python train.py --n_layer=9 --d_model=96 --n_head=3 --n_kv_head=3 --head_dim=32 --d_mlp=384 --vocab_size=1024 --activation="tanh_gelu" --norm="layernorm" --norm_place="pre" --norm_eps=1e-05 --positions="learned" --qk_norm=false --attn_scale=0.177 --bias="all" --tie_embeddings=true --parallel_block=false --init="normal" --init_std_qkv=0.0652 --init_std_o=0.0809 --init_std_up=0.0933 --init_std_down=0.0933 --optimizer="soap_variant" --lr=0.0104 --weight_decay=0.0 --lr_head=0.00897 --grad_clip=2.0 --warmup_steps=200 --schedule="wsd" --decay_fraction=1.0 --decay_shape="square" --final_lr_fraction=0.0 --batch_tokens=32768 --seq_len=1024 --doc_mask=false --train_tokens=101000000 --steps=3083 --dataset="wikipedia_en"
Each number is 128 + 32 x the weight over the matrix's rms, rounded and kept within 0 to 255. Layers, rows and columns count from 0.

# layer 6 attention query, 96x96, rms 0.0652, rows 0-31, columns 0-47
[[189  75  82  86 169  90 137 165 171 142 128 169  85  62 129 138 144 132 154 123 110 158 105 161 154 152  96 128 181 135  97  66  87  99 146 178  90 130 141 125  90 151 151 118 148 141 138 148]
 [115  55 148 122  87 142 154 148 111 114 118  78 126 135 127  56 149  82 108 177  91  79 160  45 124  86 125 113 121  78  91 133 151 127 109 114 153 140  79  92 149 156 192 109  65 192 105 115]
 [102 128 132 136 102  94 121 125 138 147 106  92  80 137 173 186 169 154 138 121  96 170 150 118 134 120 118 154 106 142 131 101 141  95  67 155 134 155 112 120 216 163 113 122  83 120 140 119]
 [144 199  74 151 195 133 120 164 119 135 149 127 179 106 125  87 149 131 141 133 174 130 165 159 155  98 122 117  85 156 182 134 143 119 132 132 102 155 128 119  82 208 185 162 118  58 145 115]
 [ 96 138 124 163 117 130 114 107  75 170 143 121 138 128 142 100 133  91 120 198 104 174 151 143 139 111 117 128 110 123  96  95 109  91 120  73  87 182 138 128 132 110  86 145  92 167  73  84]
 [104  88  77 167 167  85 134 114 111 178  98 151 144  97 110  89  43  70 115 118 113 145 118  66  90  73 128 122 154  94  84 124  93  74 129 183 146  74 110 129 153 130  72 158  88 108 117 145]
 [120 123 107 128 132 117 180 123 181 169 110 161 147 112 134 110 149 124  87 129  93 148  46 125  86 157 127 183 101 157 203 136 121  92 120 122 108 138 170 160 128 127 101 144  78 178  81  97]
 [181 114 108 144 187 132  75 106 158  59 121 136 102  50  99  96 121 109 122  96 113 105 125 118  60 127 140 101  83 112  43 135  87 140 150 112 120 104 108 144 101  75 125  55  85 115 117  35]
 [163 164 143  93 167 194 130 128 217 151 111 109  84 137 163 156 104 131 147 102  87  97 114 136 139  59  49 118 145  68 161 129 121 150 120  86 137 132  88 169  89 135  93  97 105 144  86 123]
 [178 155 207 179 156 108 108 169 139 147 174 145 140 143 110 122 156 173 165 191 156 100 133 126 145 103 155 205 120  87 131 120 154 150 162 114 148 116  82 107 163 183 155 111  96 195 161 194]
 [125 151 108 158 150 130 117 123  83 115  79  76 151 119 103 145 160 138 176  97 149  90 107 139 164  72 122 121 135 144  60  96 186  92 121 120  81 101 130  85 120 133 123 117 184  94 100 145]
 [ 98 124 140 119 113 104 123 154  90  92 110 134 100 134 115 117 100 156 184 108  84 160 153 110 108 142  90  83 112 112 129 104 124 145 139 153 113 120 120  74  78 111  98 113  73 128 128 134]
 [142 138 119 174  93 124 104 131  74 114 113 105 150 137 141 172 116 118  99 115 126 172  85 126  59 170 152 141 127 137  78 136 141 194  70 103  63 114  98 152 133 187 100  93 118 173 158 192]
 [137 175  90 115 179 132 132  67  74 124 117 118 138 107 103 116 179 167 160 121  96  83 123  91 117 137 140  76  98 103 136 150  83  90  97 112  92  94 168 105 161 124  68 102 154 125 178  98]
 [ 36 151 149 125 100 122 114 172 124  70  88  63  93 139  85 106  87  76 157 100 102  81 116 124  83 132 143 104 111 103  68  84  98  95 120 120 129 105 127 151  82 117  53 149  85  62 129 151]
 [116  86 174 176 165 142 102 164 143 149 123 221 126 158  84 120 184 155 167 136 155 135 101 178 124 112 140  88 166 139  99 150 110 123  70  77 153  96  48 136 158 107 134 146  88  84 163 131]
 [102 147 134 125 131 157 108 176 136 101 201 100 142 143  80 148 139 144 115 179 135 107  93  97 114 138 150 114 142 152 116 185 121 150 149 143 100 114 136 119 113 120 124 153 115 147 115 115]
 [136 105 154  94 129  94 144 186 168 128  95 143 169 101 114 218 142 113 157 109 145 111 132 115 111 147 117 129 129 160 142 160 119 163 115 143 147 126 174 183 161  77 116 175  68 171 144 168]
 [106 129 142  75 172 120  68 117 135 153 118 107 197 111 149 106  88 121 174 168 152 172 190 127 101 153 163 212 106 135 133 118 141 127 129  91  26  88 115 134 148  74 112 141  91 134 132 113]
 [128 168 145 162 115 159 141 147 145 161 132 155 169 153 100 140 128 189 147 142 164 162 176 154 133 138 130 154 219  97 155 121 101 127 142 131  83 201 127 159 184 144 145 184 114 122 101 161]
 [195  70 121 123 151 161 167 122 195  98 152 162 133 141 131 141 188 146 143 156 119 139 153 150 158 101 206 139 156  92 175 152 200 165  89 186 123 144 100  84 158 151  93 213 159  77  89 168]
 [ 75 143 145  43 161  65 206 136  89 142 147 145 143 147 122 139 136 141 116 148  96 151 112 178 162 103 184 104 126 106  98 166 137  72 190 145 147 178 117 170 141 109 135 143 192 161 163 124]
 [116 181 125 119  99 142  38 131 129 129  80 161 115 107 129 153 114 105 131 180 153 155  71 123 131  76 136 112  63 159 167 160 100 123 112 116 115 199  60  69 142  81 124 165 141 162 133 108]
 [117 174 174 135 218 136 184 133 169  95 106 108 138 161 200 118 157  83 137 180 174 129 167 122 144 118 155 107  68 151  95  85 164 161 107 144 123  83 112  96 157 137 118 126 110 130 160 170]
 [160 175 134 120  93 118 120 120 143  66 148 174 144 189 131 174 131 125 105 164 190  81 144 150 108  55 146 103 185 141 124  72 105  92 164 147  87 123 110 111 109 135 127 120  72 144  96 140]
 [ 88 144 116 160 113 132  58 124 104 105 154 120 111 161 112 113 130 132 131 117 104 169 142 146 152 141 149 182 139 112 158 104  98 158 155 125 160 168 122 116  88 116 140  89  92 111 133 134]
 [115 145 136 143 144 111 146 139 159 155 138  87 101 137 149 101 166  80 136 133 155 152  75 165  98 151 152  88 170 131 194 122  80  54 116 173 139 117  70  83 115 130 157 138  92 141 151 136]
 [133 144 148 176 106 156 125 163 153 147 138 136 111 172 205  37 134 159 191 108  99 115 145 162 145 120 133 127 173 163 192 123 157 185 150 165 141 139 175 186 138 146 120 126 177 195 144 154]
 [117 143 123 128 154 105  20 138 153  64 125 166 126  93 166  94 135 168  87 161 153  49 142 107 173 126 118 144 119 113 146  94  66 121  39 110 164 170 107 122 117 115 103 113 160 126  82 153]
 [ 89  83 127 152 119 111 136 206 130 140 113 135  52 112  75 116 119 125 113  95 133 128 183 126  80  57 106 126 111  86 102 107 121  82  22  63 107 150 140 102  96 102 166 140 142 145 141  95]
 [146 172  91 143  66 109 144 149  96  94 129 148 119 159  92 134 103  80 188 132 175 169  56  81 135 167 155 145 157  96 157 159 174  95 129 151 142 136 128 186 118  54 151  44 101 124 180 121]
 [127  89  95 147 141 130  94 179 135 141 212  63 125  99 170 171 135 139  88  83 132 134 124 164 146 107 179  99  81 115 127 118 105 131 147  95 137 170 148 151 132 175 128  85  87  87 180 137]]
# layer 6 attention key, 96x96, rms 0.0651, rows 0-31, columns 0-47
[[136  39 154 181 174 151  91  80 155 143 162 111  66 153 145 170  61 111 142  81  94 100 163 109 106  94 141  63 124 130  71 128 143 114  91 119  96 111 161 165  81 136  71 140 144 167 107 141]
 [ 68 104 136  68  98 155  75 177  90 134  82 107 198 144 193 142 188 157  98 140 105  87 143  70 115 126 127 129 154 126 105 187 160 126 160 108 192 124 105  99  40 208 196  88 105 187 108 107]
 [ 67 145 116 146 120  96  86 114 117 115 159 168  79 161 121 178 132 122 146 132 124 158 154 116 156 138  86 128  77 181 158 112 131  73 143 163 129 109 155 141 239 174 209 101  89 120 141 106]
 [175 155 101 127 107 133  82  82 167 109 154  90 135 135 144  92  83  69 136 180 121  93 170 154 133 120 128 134  97 184 163 163 158 123 119 164 101 141  61 127 147 141 132 135 165 126 116 191]
 [108 126 155 123 109 114 143 115 116 184 180 129 150 107  95  71 110 116 155 114 116 112 148 156  75 138  67 116  89 156 151 117 140 131 187  78 122 197 144  98  86 129 118 166 137 110  81 114]
 [158  90  73 187  66  90 132 123 155 153  91 138 137 152 124  97  69 161 170 145 127 131  83  78  76 168 149 139 162  54 106 115 120 120 141 170 168  72 113 164 173 174 135 130 156 153 120 123]
 [ 78 105 179 177 141 159 213 110 140  81  99 177 146 154 158 144  81  95 128 105  84  97 116 153 154 178 154 109 116  81 176 145 122 155 103 130 161 132 190 134 181 112 166 166 109 142 108  85]
 [164 162 148 138 138 162  88 101 134 131 110 133  96  64  84 101 157 146 135 202 112 127 155 135  92 121 202 118 106 160 160 139 115 105 160 177 148  93 125 110 134  98 164 115 135 131 120 173]
 [139 115 121  83 125 195 137 163 172  95 105 160 109 125 162 126  87 162 126 148  99 174 125 146 188  77  86 112 105 127 128  95 121 157  99  94 130 122 105 168 173 164  76  80 168 108 141 120]
 [129 107 208 154 137 129  84 164  97 111 130  99  58  19 121 142 162 187 109 135 110  92  60  71  97 130  89 115  90  96 115 192 167  83 107 129 123  79 124 111 183 202 146 151 107 196 126  88]
 [117 119 125 162 153 133 156  75 141 108 107  78 162  96 121 114 147 137 148 140 192  93 104 115 155 160 108  57 119 163  56  99 131 169 159 127 139 173 152 103 198  86 183  72 175 158 132 120]
 [194 150 172  98 121 119 109 153  85 155 179 121 119 106 113 157  96 146 168 106 122 144 131 150 184 182 150 166  45  77 191 138  80 172 151 104 105 152  89  51 115 166 148 134 111 175 123 162]
 [138 214 136 118 125 145 103 105  68  80 114 138 128 179 135 143 136 151  97  94 118 114 155 120  53 199 194 139 150 134  71 136 103 123 134  94  70 132 163  85 118  97  95  84 101 141 122 140]
 [180 139 106 126 159 153 151  72 109 150 150 113 116 101  96  74 177 164  97  89 151 110 109  78 141 177 147  81 123 117 141 144  82 139 126 125  90 100 102 169 189 137 140 121 138 159 159 136]
 [126 168 147 146 142 119  93 187 148 132 131 127 123 183  86 100 132  58 128  99 108 121 151 129  66 128 155 132  67  76 125 127  48 192 139 166 114 114 162 146 170 140 163 156 199 102 121 138]
 [126  88 144 142 170 139  87  92 139 151 106 203 147 123 132 131 184 153 135 105 156 150 114 165 103  92 194 153 167 177 135 164 157 138  82  90 146 100  93 129 116  80 126 126 105  89 142 127]
 [138 165 145  89 102 194 156 127 135 113 127 117 143  92  67 155  75 180  84 140 120 146 103 119  81  72  91 157  95 207 111 114 149 186 163 126  98 116 170 120 180  91 119 134 123 159 131 144]
 [ 80 119  51  47  86 158 132 139 140 212 174 121 107 141 130 149  82 122  96 114 165 109 123 134 113 192 161 106  96 133 157 125 113 174  61 148 185  99 152 151 115  38 174  90  98 171 144 165]
 [174  63 102 155 187 157 115 136 130 141  95 153  95 103 102 111 117 100 204 117 146 168 209 190  83 172  82 164 159 100  99 181 154 144 125  92 159 118 147 103 182 123 137 167  72 202 147 114]
 [ 85 137  95  91 158 152 168 103  85 155 179 138 129 162  80 147  86 189 135 123 116 122 135 126 134  96 142 128 152  62 172 136 103  70 146 100 136 144  88 139 153 153 133 156  80 122 104 182]
 [146  82 143 110 120 119 124  49 169 120 107 104 150  66 145 132 192 181 186  89 130 173 197 139 109  91 229  89  83 123 197  81 195 135 132 148 126 160 128 164  99 122 142 197  97 108 108 147]
 [101 125 152  88 137 102 179 196  78 121 130 166 199 104 149 160 108  89 175 134  73  97  47 147 145  67 184  80 129 183 118  90 106 106 130 120 130 166 136 176 152  91 156 211 179 165 142 128]
 [159 112 125 137 118 182 117 113 143 125 149 138 132 193 166 179 152 126 166 190  89 173  47  79  99 120  62 130 187 107 192  87 146 112 196 120 110 109 115  83 105  75 152 177 162 164 166 110]
 [144 135 138  81 106 131 165 102 103 102 148 162 119 117  90 136 205  77 168 113 130  43 170 142  84 111  85 168 157 131 150 163 109 171  74 106  90  68 103 114 160 124 151 138 125  92  92 160]
 [183 164  66 110 103 205  97 126  88  64 126 166 118 160 143 163 119 112 102 119 172  65 154 105 147 134  98 125 102 152 181 109 145  90 130 100  88 104 135 137 159 108 136 170 106 167 112 111]
 [ 71 167  77 155 125 161 111  53 106 125 153 144 107 123 161 116  79 140 181 132  60 133  88 171 164 159 105 164 114 153 112 164 144 140 125 130 139 146 156  50 113 135  99 148 113 111 175 106]
 [145  97 168 165 100 137 169 151 141 119 130 155  95 125  44  74  96 125 104 145 120 143 111  97 144 109 157 131 156 154 167 140 129 115 193 132 193 132 125 138 100  82  98 151 100 157 172  96]
 [136  92 104 121 130 130 113 151  85 110 159 149 116 184 159  89 151  97 168 129 118 119 169  45 154  93 172 159  77 135 147 117 144 176 150 100 179 157 122 162 160 100 154  77  94 128  95 128]
 [157 133 111 135 138 100 106 132  67 129  88 144 146 126 145 129  89 186 103  92 142  45 142 106 161  33 134 180 165  78 121 140 106 125  84 137 112 153 102  83 156  89 144 106  84 109  98 116]
 [115 130 109 136 153 140 144 161 129 171  85 165  93 162  71 114 136 131 120 124 144 164 153 100 145 124  87 143 179 135 182 151 127  87  49  85 152 185 137 132 120 161 193 109 198 146 160 187]
 [136 120  52 151  81  77 113 133  81 120 130 145 205 130 120 129  57  78 140 132 126 132  79 100 162 138 150 100 184 147 205 200 180 124  84 160  51 166 133 118 133 102  80 132 133 149 110 133]
 [168 154 128  66 154 131  96 168 115 161 126 111 121 131 103  91  94 119 119  80  84 102 108 150  83 105 116  75 188 168 141 122 169 116 124 101 115 147 176 125 175 165 112 104  81  62 147 152]]